Weights of a small transformer language model.
Architecture: LayerNorm before each block, learned positions, no biases in attention or MLP, normalized queries and keys.
Each number is 500 + 50 x the weight over its row's rms, rounded and kept within 0 to 999. Layers, rows and columns count from 0. Numbers have three digits each. The size before them is the row's rms in percent of the matrix's.

# layer 6 MLP up, 448x128, rms 0.212, rows 141-247, columns 64-127
118:491460531502519485512556448416484461408531487472536524479524555516431499409527453480500516473598446504526513511516496570577552534441436433511579493550500572482536444452519444644460415541550497
105:412458441479574578548498440481447421484530505480552454460505559497555519561519448565539471529497437547543486491451634529453537508618424439542542538472533529428425533503452505465512462486463494
085:355523449423490497540551536590468492462465481529538460413512486476546556578521555480584568468598475455554445468560577438537415454497460459481437530486434501448530469418483415484482422537541481
105:459441506537483477503497451528496568567547460548399457618497480439536517467560437455503504491567553557461584531460536559596559587482496515534397423492497487416508507484534533483557576517525557
086:450480423501382564574507404528491409505565510507513562422530425423487491486486461452542496488505421433534457595534503472535476467444530536553474407509456505567562524529544452467433504626542491
103:583509482532513438534550406485472500468456523519554526372494539561464533537480503451528503505545492530588592419488502433505644489388574497453510462566450523471459549422552401473561503462482429
095:479472592477424465543524512572510525492519503562464477379404487426488428490448466565528487451455472509564528548504514480628518557406505495491539511466492504459468445506456538481475527562451505
092:457415465471536532567504479434437409337475491493526496472528399458465486517451521536480557480495586387500396512527582512530502493522587515577426518498432491538466479502472531483485489495519458
103:507494494533459476473548424501498505555504658451514428494575564466538542493573509493508516473541442551480564486543518494519463433561580590406543504454520625477427544504415437496508519540503358
101:527557400517502528480585378446418439509465439469511637456600522585525511482511474537535477565524532560551450490508429540552487601456549480507543431453402541486502542441477481529486526482539436
096:556558500498586494551553516555457458547436461494587441441491558438532396544486480524475489543437492329448490452479488513529571450438495509544547518557483546450550518481568405530531471498447532
088:506459503467492540511535497506533569510499516548539447459512470433442437536617485527390530386459435576539401632430478508528565442471548515440586472516542597420590476479524495542498568502470405
099:441487537479379495478577504475514537513454450484510503443485553540492430548527487499464447466536472488604616471575431461500523554507499499587603610475439474460494548525516570559573499561469533
078:616496437530498542397517521563422510427453501455573483620451522487571500572481508543481501598621462422471513533526452522499605445451534519494440549445456506476525488412431476509443471524501478
090:469560448475445566526495512522527530525482450535485540625508455531569469559420466541495554526470408490445450505405509553512385554502471428538425485354447557493517577540520496499529393456414475
098:490449473527460499487437386578441529433482583541527529581616538436490523510609516499498471373565505516431472518565504554550430488418575466445551389478544537496502556509385505538404425526516523
099:547371505500395504466549534488506643440500512504553510478479456542518490471430440490499426481528495449587602483514459464587487465453392537521580490500503534544470494585522513541487567521489555
103:604522472411478489395485501593471575455471452397585450531440394464472502493435462483589509474549533497507555561494520530535514466526555502496547456552590508488488462470512524446502470569461485
090:445455490472492459526494568534536481512559453500510520536456424521449517485547429565536483473592432401460485432479490541508534559527471418523544574618436515472410521548537422519424507554608542
082:553475482436426473480519498560485513464471535553499509518494491521518531469530584493516503458494476565539429642444518453451543515460509603400455474582590548475477380550560497575534551584561512
091:513480486471527482459533539465413474509544452514484507505502453447486514537539480497604481584381552549559521434463428462490527555439487471492575420434499541426493462406426487498473424544469513
099:579420434486562478516492507407532570517420514450541526456523447601480563497483462498446417582504459523517469422567597482625558491431499422521482508522530571520388476453439452542523446535537498
106:512503413468492398564475547456372462399521530532487569490474474530521433464488492540514449478607372497462586486463467497475538488513587498647450570449491454457486522505542479516582409471428516
101:473493500465568512631545511499406518532489583569495459439483521529458450451537531553584389501533518574488460528521405493465432484492502511439458478464401561501510529545513490507629414536474520
089:492495466483396543548502523513424576553523425400472570531620488500529480463506569500463536526586561416482461522465501486526547472508472579511453468547503533548640507496455467532440502522510477
088:550569503472543553470443406464477439461544491523450473500420535447554463430562434544504529443535555437463449482641577483554517650480437394482532513512444499518448474511457541458466527603505532
108:618428575518506550455488439469504469474626561552500521518509527523454457556442562633463440468478501468601545514522430584587453453525557464480513492530440538512476472466505455568499488600493415
077:429420538384536541479509465510499565500454579444494487456510496580479484487421515515529591553486493429471485521579510550445546465447506512579540499540448493504493484461465526545510478455518446
106:597459534478454489485491494509559462457530497435558474507441424433515562541454570527508486548465461499534471533545510523479521541537488505520504423502457544421449423481463445532564470574511524
082:548532497449429607463448544472433521604548452507508565548544460457485574473530562573510461512395517516515464499469502625501476589447442502601536498568545456543477509398440475451500508507394472
091:538467481536511611445471561444456521485474436555569536449362512547463556408477386474494512572507525541543433457494516583479435473516450542554556512414511558415472432514481602535500505593544466
082:635554488497471581554530461562435472487475437536520542586479568543516469535461439482557508452581440437459535589461479477491451546558487485493445427549520436521498449458486476533462450388572409
100:497487543491466440389459567524487518473497420554622457502518475540522604462401448533508455506366548498540451514485492497478462578508494490507505496511501461487539508500465486520521451443626471
092:453503541594571545506464442406522450435521478483527582485463529553596437470506504461514519510527539504481488503509588481509446578453596506449531492410551561420462420450494519474519452501458486
115:523476444479451565582432541546557432535531519521554498572484466518573480543557535547589545449516499546488503584523533516509477506483553458485633450497511504503489500435432614520508450499464413
122:484553479562468450460521486426468523399541467521544478509503526547533540441413482582480480539476556490417532486420447414506479475467530578508445534517468559538484440511437480484417551517555418
104:532493509509457512463441498535519484540410542554518475506472433464510494399527485525602531560614460505498529447568367586541533439566529527590539421406513514539502476550547487512522425504573554
090:474388400479465408539477564529571461559514557582507424449520480574523543481512494427487514539485528466456427581465562407534551455521538583498421492594570414543500490486596512498630481503510358
103:461546629610377438486535476560436557512512538449481571473470496493542385507482420529507495474463456493477526546528574579497482473381425557524546454532511449540436506471541509524561481590463431
108:534484540425470540452541453516541497546517515481454478482559494544508597563423552538505457427413548435513491606488526471462442547433604534493551486484548502473525560479499476510491487547557498
088:465583466575417602498539469460443430556565488459506591486488497431577456527534455513512484541514433477542469555523521493514480526524441500458467448480534543516512507478512581498587478584481500
114:544463574517474500468472496517434554475505482424588455535554531425526475515518408549577500573511555471526523469545550558505415522439476457438418496417515503510425426453485422530449434490522556
109:544459468498572479497488523467488463532363542505466548488512468502472496565562485578444555542502531453547456562392465461443589550483522526546548473614392519459494455517535513433487479478460476
114:474457494416473464439499486452495552467596526533504445564444537452521474531389498529590440515535507565500508467476525446523431514448422403481517446488550516416372520537444449582540531528462515
093:558530591555500516564565449566411500485467469353447555505576510451494515401398545433491612526544414444520535487523483450524493590454455466492485534472505575468573471504450571428502489515495507
096:541518553511448510511527410449554437444492416504590534470501524535583509385546467466498499518453416595498501453516444516454490549444466529442535482491436467551522611446524525555613492469557531
096:526496489473427493516538352484510495594493590547490498471534498548467479532467543460528511522509443434515512546511461496533540525475508496686505460460480506491548564466495472545469523399549474
115:550495454510459565492453511562474526509556615474566475465432575417458510558598446581497564479494501468511381486459547533560514491513442510566433502465493568436406455504482506429502539576495503
098:558508521534535468437512396477453485450529532493604447514585458398525454389494490470519514547503445412456502528435657486511449469524543541487444462482535531542412580483469528477544512552474441
096:463579540490427494556419418502460450498512517555484541513479535501521532527501430562588450500538439369544489573403566608485529455559482578603475496496562562561449488488569499492514481428563333
099:538548470496428565448391449475570455497539521468557482519486525541440443442394526475512519524496517492478449533555460470507567433432573567484512512473503520568536513474461598634557524562599387
097:488487480540535474521551469545500526465493589520492474523509562529582491508495588432522514566505480555462408490442486468539516490533516583485523465442470548468470585485528495549379408431528486
105:491497465417462518504517542411439440479538429509482441376432466451491495565376451504524591600492482505561453439565491511541481561536510478535537381479541507533418395475428518499543545439470416
111:425513429509538467453551516460531474521518530435547507532614531537498462554515514505569539502605501496447447563504460524462571522515472460495468506574482543583577476456446477458425385511457449
106:553458548503457454452455408445506527542505511514523499479496453411504477538472448525472597585461420553498500510491524486540450428423490509488516477501517444447512387439493595522640491550462504
114:439513503521463539555430570460503512506541514557484468480591459394558535386568490468624516475637419472487467499457466481552468484616458529529522446441545572495498457670467587517555391555535445
083:460531506570604528503431458556585556477507512464502543472453636506543602470458601489452518500522520486477521507548472527507511516399524533449504568520431489497464469398591525512508481513434510
083:491425483439580546493489456478466536494489487441586453434489534499504435479559517627478393542386545416555587475562548501547520464481500501445526503558509517615439555478458536449549498552546502
102:613427491531413505500459498460563525493525538430479479480504528481482541557453462540504497506515448562468596552450555537551480532596437491475438547421504476413491494511461531568569431490482461
118:554489522483489514565517506469452509380428483408559496568502540493517459483558407480572579523552460523529505436532532527458541539485491488453546507440565532534413498363486460522451565428467544
112:466517521527504503522495547589447546487496489506440464460450469418466463493525480569505470519541384476418397553519548524444519618506474424554490582543500446538482641570530456411458541567528508
101:552441477497546471554479570511479509560662497489554511475526492521527456506525438457587440437512543533558503445427401488473511510527483440453475553578474545446595564570510532552499493523541459
095:526525578391463416558481487588542528447550486501515527407475512479547429530515565453544524387460507529535459486578468400496457512499519568522531486456437493499585472482475607567566451504456524
098:540492504507587411504524451455512423523523518497555528526583595544420521497509509515491486563538563515415436525638466488465456652490542499452427514492519559493605434453524552532478550463478528
100:494514600422461478619480484480437562509532506564459532474462495603605470544468558537504454490493579502473444444440625401556488596461469554507499459481487530490492581497514481479461430520422418
105:461455473586512457448544488521416451525528503606488532489490604450516524601500523479413438529576480454501541551576573516521500500427551438525589470616520529514409418494465459514580423523506546
066:507490507576424469523551413522472553471512426480524514496528554528517453435495474488523518553558467486458448534437547455586560425508484463496508613448462556512487506450515314433546445394542461
094:507559411507497506551587472467502432525435451489463510407511527591498439424499440461571494630498566627475463463506401539502492598512519443542556548469523443470551491573568535572482560567443435
111:437428467460502600459554550554496446451482510534512448543535565538557506466527524429479478523520443517534495534426491569459486531482519530443438424436520441343494550504530558544464471507573501
102:580538511435504539507530548534552481557537492516443511491431469412542513458552483482481494443531520516530488482562457561385445517463489513359528527588556536545479424484495492459519444485427506
100:530496512489480459576563444503543486516575501403477446571449462531435514545511505516482445436558564550513446465623427467548458603427541472500520551427449566555452416385499494555480402427480474
100:452438411524525500565467544544465581561423455469569543498434584511477501523507518549541527500522446536585480448478502496541555448479630534475489508431524517533469584542567470469438463473384427
091:451360547506541470488464462498443509515505555522517535487561481469401498581572571519451496479520538522487462429491477516588419541428446500498466549557535590517586515441533448475521405499482380
102:501457446573395492448565527549543529479481447579539474503430567573533563474433458490435531497484409463595427500404477566476463587483525508559396473527505485447468480551439420555485488522473468
097:455548455542470469562526452515563532542380449529498497445430545628518436501570494499552428510432464484487510505516588465472553505528533538478591579633469482475487544499541525539501593543518520
123:501527523509431528512540485467504411471491377460479456424501464552523601559429486510522504577445492496519508521442491504497533534505485391591567459538592548458450520536513468585550633579465447
129:461432460481530543514490480469410585509431597549530424489547401447466553470408466410440516521613456404499471455514505468463417449477524582508440508566525450521472509468467493502549401496490416
084:469533610448462473534513553526487490407543550370556490538511456475545481479535387460514572426445373418585469488498467503458444518455564408526511501524494463522446549498510564475490562476531495
091:502501537560535570488429437580438470499441490437480492494552422453558459517515463450514500536566450484435439451376579524511430509491539476525545489657533449507485510489550532423515395525493529
105:465533458515512464484492584455409569428520489505548497408373382503545461411501556503554492520465469536481418524553501558483530497566543472519577583534479465567392588493487461491524551643529539
093:417449520466497509525526553483482505512402603585475536448558468392502537487518462505531484508615469423586435473634530481515422528480572588587510436468464472518501451509467469492511543547570558
098:535440500478443560465524570603478398540504361513439581515551474462487505466514452468530582572528507448504518568457456494506558557530615470434478499508524476455560477542483494516432441511547532
104:547460415482537559438485415479527510491502537527491541553513613548538474516541457537456574643513414512503508536476493498489559628483525415524443473469447504578485472463521411465528537492484555
097:506533455487528468515460492493449506558497438514621428459480412552560532471540617533512521411537457545489474441454459544528560491490496420542532429445473416498496522492555481511657403499486514
098:530558484601363489504538505492540516557534542509506504451520500587501503441474490502546469514650467497585523477470537499427490511508497537416562492572443498551497591568538490470627494531466467
069:458487448618538488550510483505504557508446546404539439493527481424512519536529491581576474431523435516543518508404518491439417511461562499596491507526464553446520472568500560425553479505477438
084:488544496498474361495498474533553512453485515462569519472518527593642466494549612584494553492482561439568468506439526492598488551395531464609552505419472523501493579505476469466536441469487531
108:530555391578533512527534505519456533538464461513475395502570529482534516561482466656449439596505488531490518460455511468531533503508522455486474535520411529482603458501478468530418522560442523
090:486458399509473531536537483532506486553567482529517557361491450491448513471577575415545524452489483528574489621517455437552523495530476549441448596543441490485541524475502462508478471496424510
082:495594478558443556453549624540495511550500501516383443443462438443399437479454458500575466498518481472502498441520409516506471559572566458512503587488583495532568444474438552520499559603558560
094:586438518454571497490469579422472536497532554461413402434432491521526610529450489425383455499546479504569450451527414496609501442426485488512446555485524464476550532471469468501499514531439423
091:585587474506415578463518511447565399490481534508358502517453508508495457552540564561473468572557419497617487589470433480433496573507502539568557468493470545528538434484543552494488531544485532
103:500535538530446585532501447495402409519497513467540508519530462530511523357526567389510501619426435576532485514457505505580507541568485577586470452479499423454492563541435574410516429520501491
112:494541518533518460547545491529539552499482543561596426517594535476566489477504485375497463485485486495508516492533512442512456496531522429467484532520419509531499476431426505471623455480503532
104:582474467525446516492383476528468567391534583504597468520536468503473417532523446524489477494475410631546501561484497565449491508381518450424490546477518443581481463549473468527485636406428489
093:549490459490464568516533445390485464557550587477465579474503435476517481494442513541569538523518453493412537533395550472516492516452501649501411507551505543511469524500490513573536538454518501
087:546543444451501510424532460475535575444487523493487494496452494573486442500432528602611466531412532598458397495540464528456492452536590458498497514551443503556504480450528450517476532509484519
091:510487445375526495471552435465462421524487490522568604464492518459571493496480535472562419486488501470518528470425482523575507477463502487460466529500498539578526527469593452581493545386554519
099:511439587461527512450409499498441447517537505426454493493515611422491489478479473609473533522499380467535507458408486434533566561451592479498490431465443490487527510529517538450477411487376430
105:601506481471483484500576479463577493594466496574518532423566490511504489509376453527554482451472528560586501525516473565466573683463496576498527445556482478554467565515535560518617475558513458
099:480496469465366592499496525470557553539509501539502480462520467480506459543548559535510480486515486565583526542583365557465535446536572516483456491526408592500550476523567438389403558586495528
107:542533509515479459451497492466433415548619493528511483423394493506453535527449479563410496483476502508595538454524474428584487524536523511478540519581473589535524557440562439590488418553531515
103:574540458478527509408613455616476474520548481657547487392461572551487484502483563455553470415475541539431445498551517459507459493471526581471458493593531430425548519534448504489530477460446513
093:512404483514458521429499470552477521518556436531604465475541518469500567402478529454486529461486612467514527554513455511571452463498514443423507526556398498497508534423545571440552502348480495
097:550452494445473509532615549499414528473616494509426503552407508443408472490517522494558468498496549490529561474559371529554516577469504533542428445523494476435515545456449546528480496433464474
107:520374441524501571452415464436504510514578559522619419543521439455407529558540543507439469479458463422509441504464553504415485414497549465561454504525433541486546567573427489504548596555513501
114:505487569566549525464535533480439447468530470439594443416570501524523482554519541497475531430478476527548474495501476556470508428593536489411498507518557405423526486519495535520456602480559556
# layer 6 MLP down (transposed), 448x128, rms 0.199, rows 141-247, columns 64-127
110:493423472456520490579482505486660656532567519522516568520554412501538571580429484448471447498393502551534498517546577461458595477510445472519511433563594433467589534446460474482482496496461510
105:484395486522504580572467432526468495499499468505501525437376513580517548567460536536496507446510562530433607433512505532460493591403541521518442569512532478544579546428509504529504378499538391
101:613508562501501477379493476497535438558504478505513480436490515465474513440407504495483596466482485431493578489476428510458406475505444545465374545424507528549536449483552467442461378546529495
115:401648435503576435479571442554562508596438514518464506497510421451558535525524494460494544502547392532494559474431399520543536483457377472546500475545508549519463419539440494550611540506492530
097:481565574510512519448495577514522487525486562370472500411385494386536527461507496535444531476471492481487460524466523495424466548603511533541544486489548592485503517435546615572538574515578396
099:530464594567547426469586448477455548459480480583506524483599549551533486439461456521459549547507505467479507457487512468494507588550495491434464474527529502480542460512430534545414478449538534
111:477507493512478379470471592581510514500461618482591448425427502430453537387483504519537491489357562513539516544567467520500499560525554474429500428474534518543477454448478523516535515502434478
096:446447435423488557459500520473456465392486576504495521585473469445562501606538424560552536643563534511491483531434462574451535537484500568478501558466488471475558591492472406521481518479569536
107:534446438500512437496462491580560511463449553509569516497531524469496504455502396461496533550510511473523633443505505493463482480495472482489416545518513568526501421525502331467399453534547587
105:510452420533602463502484490506409502503463536504562515422531499516593449545518496519511518468465487480451491600489576510440521419506556431448506528436456602501493470418465441491546579468523431
092:483470535481432510481365507482574482450566465553564526586442389473458508503582453478491599520544417550541599479427521523516515377527506516568515621526542537442537558543494500533506447511596467
087:494461529498431478512447551520548493564499506436425633601476506510509499487493651538508544485557464513477558407498475508579501440451436439456502508463524535518448356517565500554491442560505515
096:468479456366460471511484484451593486403415505431455550525572517547485537517480514532522479454494586469482469463591439455431576482535539493602418419521529534483499503485482464486528498556564435
096:484528469506427428534395466489506498447443402496485541537498475516440427520488465448563484548540493410449467546429543540473511483497527605465473391472568554481490393473476492485526602555480472
098:537522482505501510500421593461538550527539461460541577491567500470440474529533576543509578459533526524507560473500561541437548539436372417446470440451487556554591458572485508510480495484522494
097:508528537588538526522449512559496473499527481509491460449436472467621463547563501525465368493431579568503500425488487511500454475520471531489544579427458524496568492520550570441505522445409434
101:473464503542523523654535537664525522478479570517553582474594360495507462503488376482481485518437469518530584401546465543508347503503482528495486458460517557518519574476556439457464570545525524
101:451493587597509503477521416583405503524503546454536496490439499546454446555523487553477427545468432570503491599512398488511465487494545462467601561500552447485482556400567495476439502593490552
100:494424473579505590509425478553451492537494467515466498528597486500480415496541534456503455638526490480401502530441509497621497423546470473496457526448555513491537543522454466482547417459491562
082:489499457451475495556633464475527549577554459538426451531561496510516418484569491465491462516468497437438448447488529526446457472548432530480574508580449485431471532589538491478553558529569490
090:564469484491464416567520512558487484484537427507581497472520516477471525544650492431537469529553501493532472568475543355437541464478510498494532396485472530437501410591474559504485519542492465
104:518488499511577570434550492443492541565490382491475484417455493509541484467549472534528487527519453546470438463560545449516478567493520530479496543526464451580652508466436500470474483533551548
102:463523499512473468508497479473516425554414509503457541460456630426493600502432489517563452571563531497602383438475448568522519461484429493435529508583554532484531475495506527471477518496425472
094:454433565493500503408543524450584508449540429587506452494470461457539473468533527528491516495537481488478556472482523471533393551543449465475482492494459447553429464491446543444510396536466427
093:547523503462528478493533465454462419459564479449537454456509525483481572401444472603423518553449491456512495481443426436573480442585420519481626438409526565482428471484454477531476507445514500
098:504467474508392511505460570533436447508547514483461340402545527410567539451553525453489513528549561397473450460554573572540549569505479474479541528561494513475516522515522514408454504465453518
112:482497464559524517578541384474431506501565487363506506542461483537524463498587490465486521513530539461534482505490569524467469497550501497517499407500502492609453571496509543497534533463356489
088:448485517515501491518465430470435501480467442479455407458519544471613480431503501531493510561514463497571442515550483618521555505451523547538456509595510574482498570530541503543558534384487563
104:503489528574528458477551500482462532561490476493464500584448464546484552500516469589529384507440607528514585495405534481499546531557481563532428443554545615610512412438512541406408447500484492
090:525525548533432573480519485442482437429476531524471620478480505483425495569423475466541397453496507508463496504512533445514498517532591497450588564518494451500532523500559442506597523449450431
094:475509450489512389616443517547528541456538489456485434418469554471595450477520445483507472536500473446498483499511503493514484515447455540446517524431541512363588448466498456547604538516494484
103:401555552518411508434517510523530487502522488452519525550451534466439511433515492542548478641549457514446459405559473427583503500450495494471474550386520540503456528548517465464458577518544494
099:506458493542514485468603465532560549461485659469440574534572525526459572405527520519521441474436573471488538463585601385467504436567541515496472524482535598573480532460402485439455526494623605
092:440527535499548430487543421445448557407505557525482473526470499510440543588412427493496478498474494532579534503480523476464524557560475460525400551532430476513457557463517441483416467595599485
106:488514529511483370577462431485600502497507529560518509440513540494569478578539591508384555570566521512608491583421522476501510426519472500510471547483528513473500574563527444537515559512415463
143:426548524537497460496548538511442599482523553558477452481479551516443547454533455488460525472521464448395546385479456551577471455565489446551460632575527549494485466446497494454476467492532379
110:501578408506550546520512547462487412507487514465416473449494491407472471537575611516513519460543449416509475549549446449498483457540538421478419495396544457582463457486457539542549539454510443
098:473465558543479447499586526473470545512530409514522439469518512493592534466442496489509576541548557459479457498479437601546449529535478526598475473580537504352418505424435577531468413490493512
102:560528501513447544528477554523528570536522537609498606506450578453401532513450453494504416533498464429457440515533539442556521617498523434468509433452352422463510616431534472514563531409527482
108:502427519407543534520675500365502436467432538445469530422540494601538572443439392463459537532441440499524476468508434500463534502453510604545498490456612582505518514485483474487589415462553542
088:557497414495511499562570565575467468477518543554395496503519548520596430511489511551515517417485539543410523478469451589566590566481454515481517508526535433458464470470538422455474548513527538
119:510458518439499449458523499555430510478563459474610461439517432482438505543575588524564573499542506564511507461529528424542467529455396457474434474472584570596404419455475448535465405523605532
099:476587520493408510425526518469493417521487493483555532534512513541437520405552437520527536466544510594459532463497558477502531492516468542461393547471610470548504571509463619425545495552477569
104:386567447501565457534518456534490477426432536546496485461454503481503516455460481527508479551451450512427449511507468424492531491460472490490496519428481445450472490527503554633421586557458449
093:442465414522533463544479470569525514537485520511523447576467512658439471359560588505540507451564539492535558457479499500612488540553548473512456493558488528420485494450523417502505445488470522
090:554571540492457466513563416529471567522596520492528435442528565350468521507504474547476589548523555584584495461479502535515398490560560518412505519570505478530456543438471506483454583582469475
102:525586468538500543566425537554484427483466457474415568453502523423449515489588507509526563511481525433498520442446477410412522497513553536375558490429490533659492472500599426474532562485484553
120:552441551553542603541492531479494527468515522488601507439571510463528470466590458508519568493578500442414472517422574595512419565503475487508443453513474431470457523419470560484474351500456471
104:482406471503509535526499584458476523446504455428451449543504485478465467479553402486449481508471444564593449498525430484386416511487433485534427430471504506465580411435548520446589527478575478
090:457512489545470578464523580510508538543559504524477536494557492499448416571465573541485538494512524543485565550551445450624418434571520525442529602515358512480531370519509502490395559526476533
089:455460467472607406516597489510417490532572521507439490501462514509533508566637528487572538471536499518515439519519606477463466540510480460495482506517408497517465557522494520410562470428504558
095:520514438476468540505401456586505601497498433436547515489513485630483473490570471446480488626491586546484520485474436507489466482489565548498515486547481497477500545503569502488458471524497521
105:562487518486504589558499522449505488458571446554577522574538531490429474507518548498463568510477406502501561563578548431423466459466510452513453421482399524578524587474586435457536503456555476
101:519503524495430514551532405491442599469540513650516501503445533573456529521469491483454453411436563541489575506374565397525527551464487517512539478569550466477448421507527513524486494552532423
101:502479559535433502495470487420487531536506568452463480528428443501506457473396475535507459518466430546561401469465475526495515513443584456437499599556516514493590406557555503581517521476533381
105:460492461517541452541467570488539514507428443573493519515482513559506535586524546406509500472552445495538532438478506394568454536516558432502526634546444427448481467559418467439420453490551620
086:464478358568479541620455489525499471448507460504581471492576531480530427496490525457530458473492535487476454500529520518439541471429483555431418468503543498450588524502522557511497559487506489
102:520492476484507436504463394494567458459446466390402596464436593498544511475531531506492514421462540533506463572517477441498575525512619508466503406487387474543538487466564594451413477588511542
101:505476559474419476548474438471470505426559479457449461488526418505581509546629477557568462495457461556579447537514404379561512511506442521570545529474470492499516455561559474449535526550478506
092:481513434525505514586545483460567516623488427542596538435546500470484546512533492585468553502518473483539520535487468507480441387480463496548568484516549431491490549547618608458507523513475519
113:425485475517542544548512455591465526449396524492450530584511495585533522492448517490480516473472551401384490482505510489527490479562489475566500560498566559568475509508439524564428451554438494
099:536506534533416457536535593420534484523515451481517423577541498504496468448487472536501457408465435502434461432513510456457438598497452477476518490569458463616511467525491509547519553556492431
094:521471410509570597447518556578545468399494521473519517566531435589481408473497560501546597400504499549488489476524491533541357487542471505521459605501540508503479461438502417494585510511431490
101:511494598470388443460501479471419505384490484497417527499547475503436488439432511500518515474516554517486496545493450522551574522586480445518506476473531562561511444515493486486448478579518555
099:498490440526484587427493471563559413495555568450546529510456509522410531415475465502510477527456555425600518493531370460567564434498489548430503508478628563524535509537497542588537523463480490
100:471433450537459580506417422441546525520547507489493466446408516549542553475476539531577423467435535547508509489475540437564494524415403448475525461478537491526597610517501556524531541485393512
077:583495490511486561488460549578437471504467568358500477546427418491438470467443463470564531498502530399503493478473550558505504638527506527489452471496519516531522470480536495525506461416459479
099:503489496489432535585537609474530571454547474492497520480520548572480477515568390472478455554552503571524407545473459533416503428563452466591552544600511494405596597499458493500490546466467452
110:524490543431506560605497564583514465540392490600508528444463584491502461531523444413484536397428469535509475529440465438540484485584539523404570455505474492496446460563460523493457606525539532
099:509496504481515536569504507527459481552550419444549370448486467449480478477508544522462478513470445513491437467545522528445527431582471524618501436505420522460453485550532522489500503497503426
097:486489436532522507448550611552520533540430571557509475458523477577527488556545581561496486489475462467488430449467514470485457562591509516516557560608462497459567430506563407516564517499549525
101:456401501415533516474552448430508536556451499445473491501459462444550463433502601519467511469437472502576534501504549512536541493558403528512512543538517406551478496534473474475596488504579450
101:563572551454516558436432535502551467507515526521528460513442487463487587489467544448471454464556527504465445453468402552547490490465484521439461452535554434556465558456466454594498499579519496
106:485493438472517438480412493477557555539482500584518560468498487554660461595478447459556479397582555462525461443517518491482421497516518476432459457461516408410490521535495482445564510564569528
101:525547501499427444494548365554497467555459436516516600471538506548515588495521550427425540447477418518465468431499474531514512582481539547583429490510421452454545586538497558554456502546581442
117:497489440564396544598488378491529511416410487481552522472488530485453577510513467518464422401445426467484574539428580493490550449365515473414470504487487429497538442553534499433490505476510516
124:507404564445493507469515542487472548523557481566571500536528510563536499488476498440475492550511458488494549473568539542457397453483585559489434471553548475417475467414477533511596494482406463
092:487512556467498539497482452530447463543494546538504556501519578501556430487463420500503535500572593511528426492481573595521467511447499509545526395540515464469445627491470598515564442542521486
088:507588493518504559501528558480511488367427519550551412550480573540522465530414535458525488483479476452547473411507480486528511527406474495450508549451441566505513525551464425536435416417416528
110:523485541525416450425557598401499455474527495486535520532608463460533502479482490432510454549505527454511520429530438515436569436510489511464497503502510460447433505459531520607440514605503525
089:491526419544553512608410626636517409538529447541439477522535422486588461440564546507549478509441487487493520437469480518554538495577514523433523538441514556534533436489483455572524450444475487
099:532456481484507488479531495573495429490623451496463451494468499559575502505512539459554432514540574467530444500519405436459458598498361442403481496452485477541537586433554569562506521591490582
100:476500497505523365448507527528434509518494431563437498464489523482591469482443463532504571464502522472511519560480488523562530492458542406593544536532606510576434521607559496515552578535535492
095:525420496485562532586499453568393560377552519553485506574456449535451494486402539499441465517501516431405540569470510530462399564449387554555516573596545487539488508459363526577498554605531538
102:582443535523502597456436518487371577506539548524442408445524526508518450516556516447457495520531496455433480507417540559468437431452447456518513474540608400524391463438539517557506506462499491
075:525631462544539478576525504469533484471569467525575552550540472463577588454489486487503448407530516441585519432444490548495489459502412472572486515428524569448387481430502520604520526532468522
084:488533506482547478464473487521554549486519507635475460526584505496415532446536464473476508502585523472422444438413477498495548392545499446550551501466541450529522574598472525541482614564610491
101:465363477581496445494567468428432554587524440507490551479547563510588451571521471503454537579472546519469499524492418523420588565497543424514405549558504492493498505527508475504557530467602440
096:579530525523479481494540543517447443470494493565543537561513432455464512338421543565496623456479477555490583563568510508554543450471515503493456559451503489512454460426456518533458502449499544
089:594484462511447425458571492549552481517530402466477473507481548560501504478569493513476488573506429505512474459470461496475517560537546515560442531562565394558516451620589515467535539536534518
096:585530461508564599507483520567606465441450519476542574403506516420475494596483439565445460477475511505578551548458517569535540463486454501501468462548493534594534452522496616427557525530561509
089:420480386448526471548443604535567579529500494468444567551549478520543591541482559584497456434373545470541524520516528522473512481452521494474459547521454472489514443568513507496478469530545541
098:472513545501543485581521523564447538485373455540501529524458515603365506476449556439478469529522518511415469473431468512527532527494383528503587443477506523409471553533537495472447461543477540
099:501516451397494553469532564541537496557552496558589452531511470446431585517526504562464526446536617520498505467544504530461457478603493509574573566512611462488476533574514481535562549478515536
108:534498540511390538507449534546550555551475430518565550511452481598433467496548515471605490460413537549478580409440593505555551475528425472454535459525431467644487534553485548490469581547511457
095:525509463509429490503459415481436440473572491508601509500466486428473504382449488517414367451529415524421531484494546459427493453549455562589531531482497483485430408474514581516451462552462457
092:463454554516563464404524475498541521499563556459463502542530450429437554571456515468481583504580460526463523474450491569559566526551478545343546511447445405498547483483454427545518478442493559
099:449530644508485469449468381534424488609452579548502495498489510554496512473448482501541503409488495579501461571387443475506473485502495533547526510448449440402431513547524452457523539569466507
098:462497510517460487491582368493498557497537517516529462486540382511472489418545429398474477456594466476476545501523496521549557431585426490492545450572560528517486482440504432459468560570486592
105:609504574508574443413514541474400474397579545544551444498472505529442483517493449607578518509431535412468447397483489459490499525487520514426554483459490517553602483529535483425477461561539463
101:490476483559520507428458481523473485467477516468433515417402467428528515555469538575397505490413604500540436526542528456523424490514480489457460482589475457516476470534454430510474571583474413
104:538493539572556363627476460483529528448555482539434503382468449495489537500466553487433523553419493537335477579491528506433505467492484457518547473532481538486431488490516510560413423529556520
098:484506427427501478412459427438436548525542495497584522460459493569504541478471523435561495447450508499521510506389512463434516456545586546495466424421545412553497478510501458503555556462441532
102:457600562517521489539542428545444474604388489509479557497440565524474483476505539526451497471456508420449561521497485512436486556585483443526436520494436428406497405490461490552449589523541567
100:537465485489476444417622443483556519586500520528400450598448454443486503572570360452541465556549540522497509440541534532608449576600571564496510506478483466469461488497510561432552566539451562
099:523536519497492635448454547559557481552490405489539527551458470514434514568418493428547565443405526538570473415461490485417526465522536538549496524569517534441443511562557479494439474558532491
104:393438507382535526421499468520510579549470464522577533463524540450464432548509554497492489446504510490518571534429517554560494517542534386545544494485573441503516602530477503588528450519472489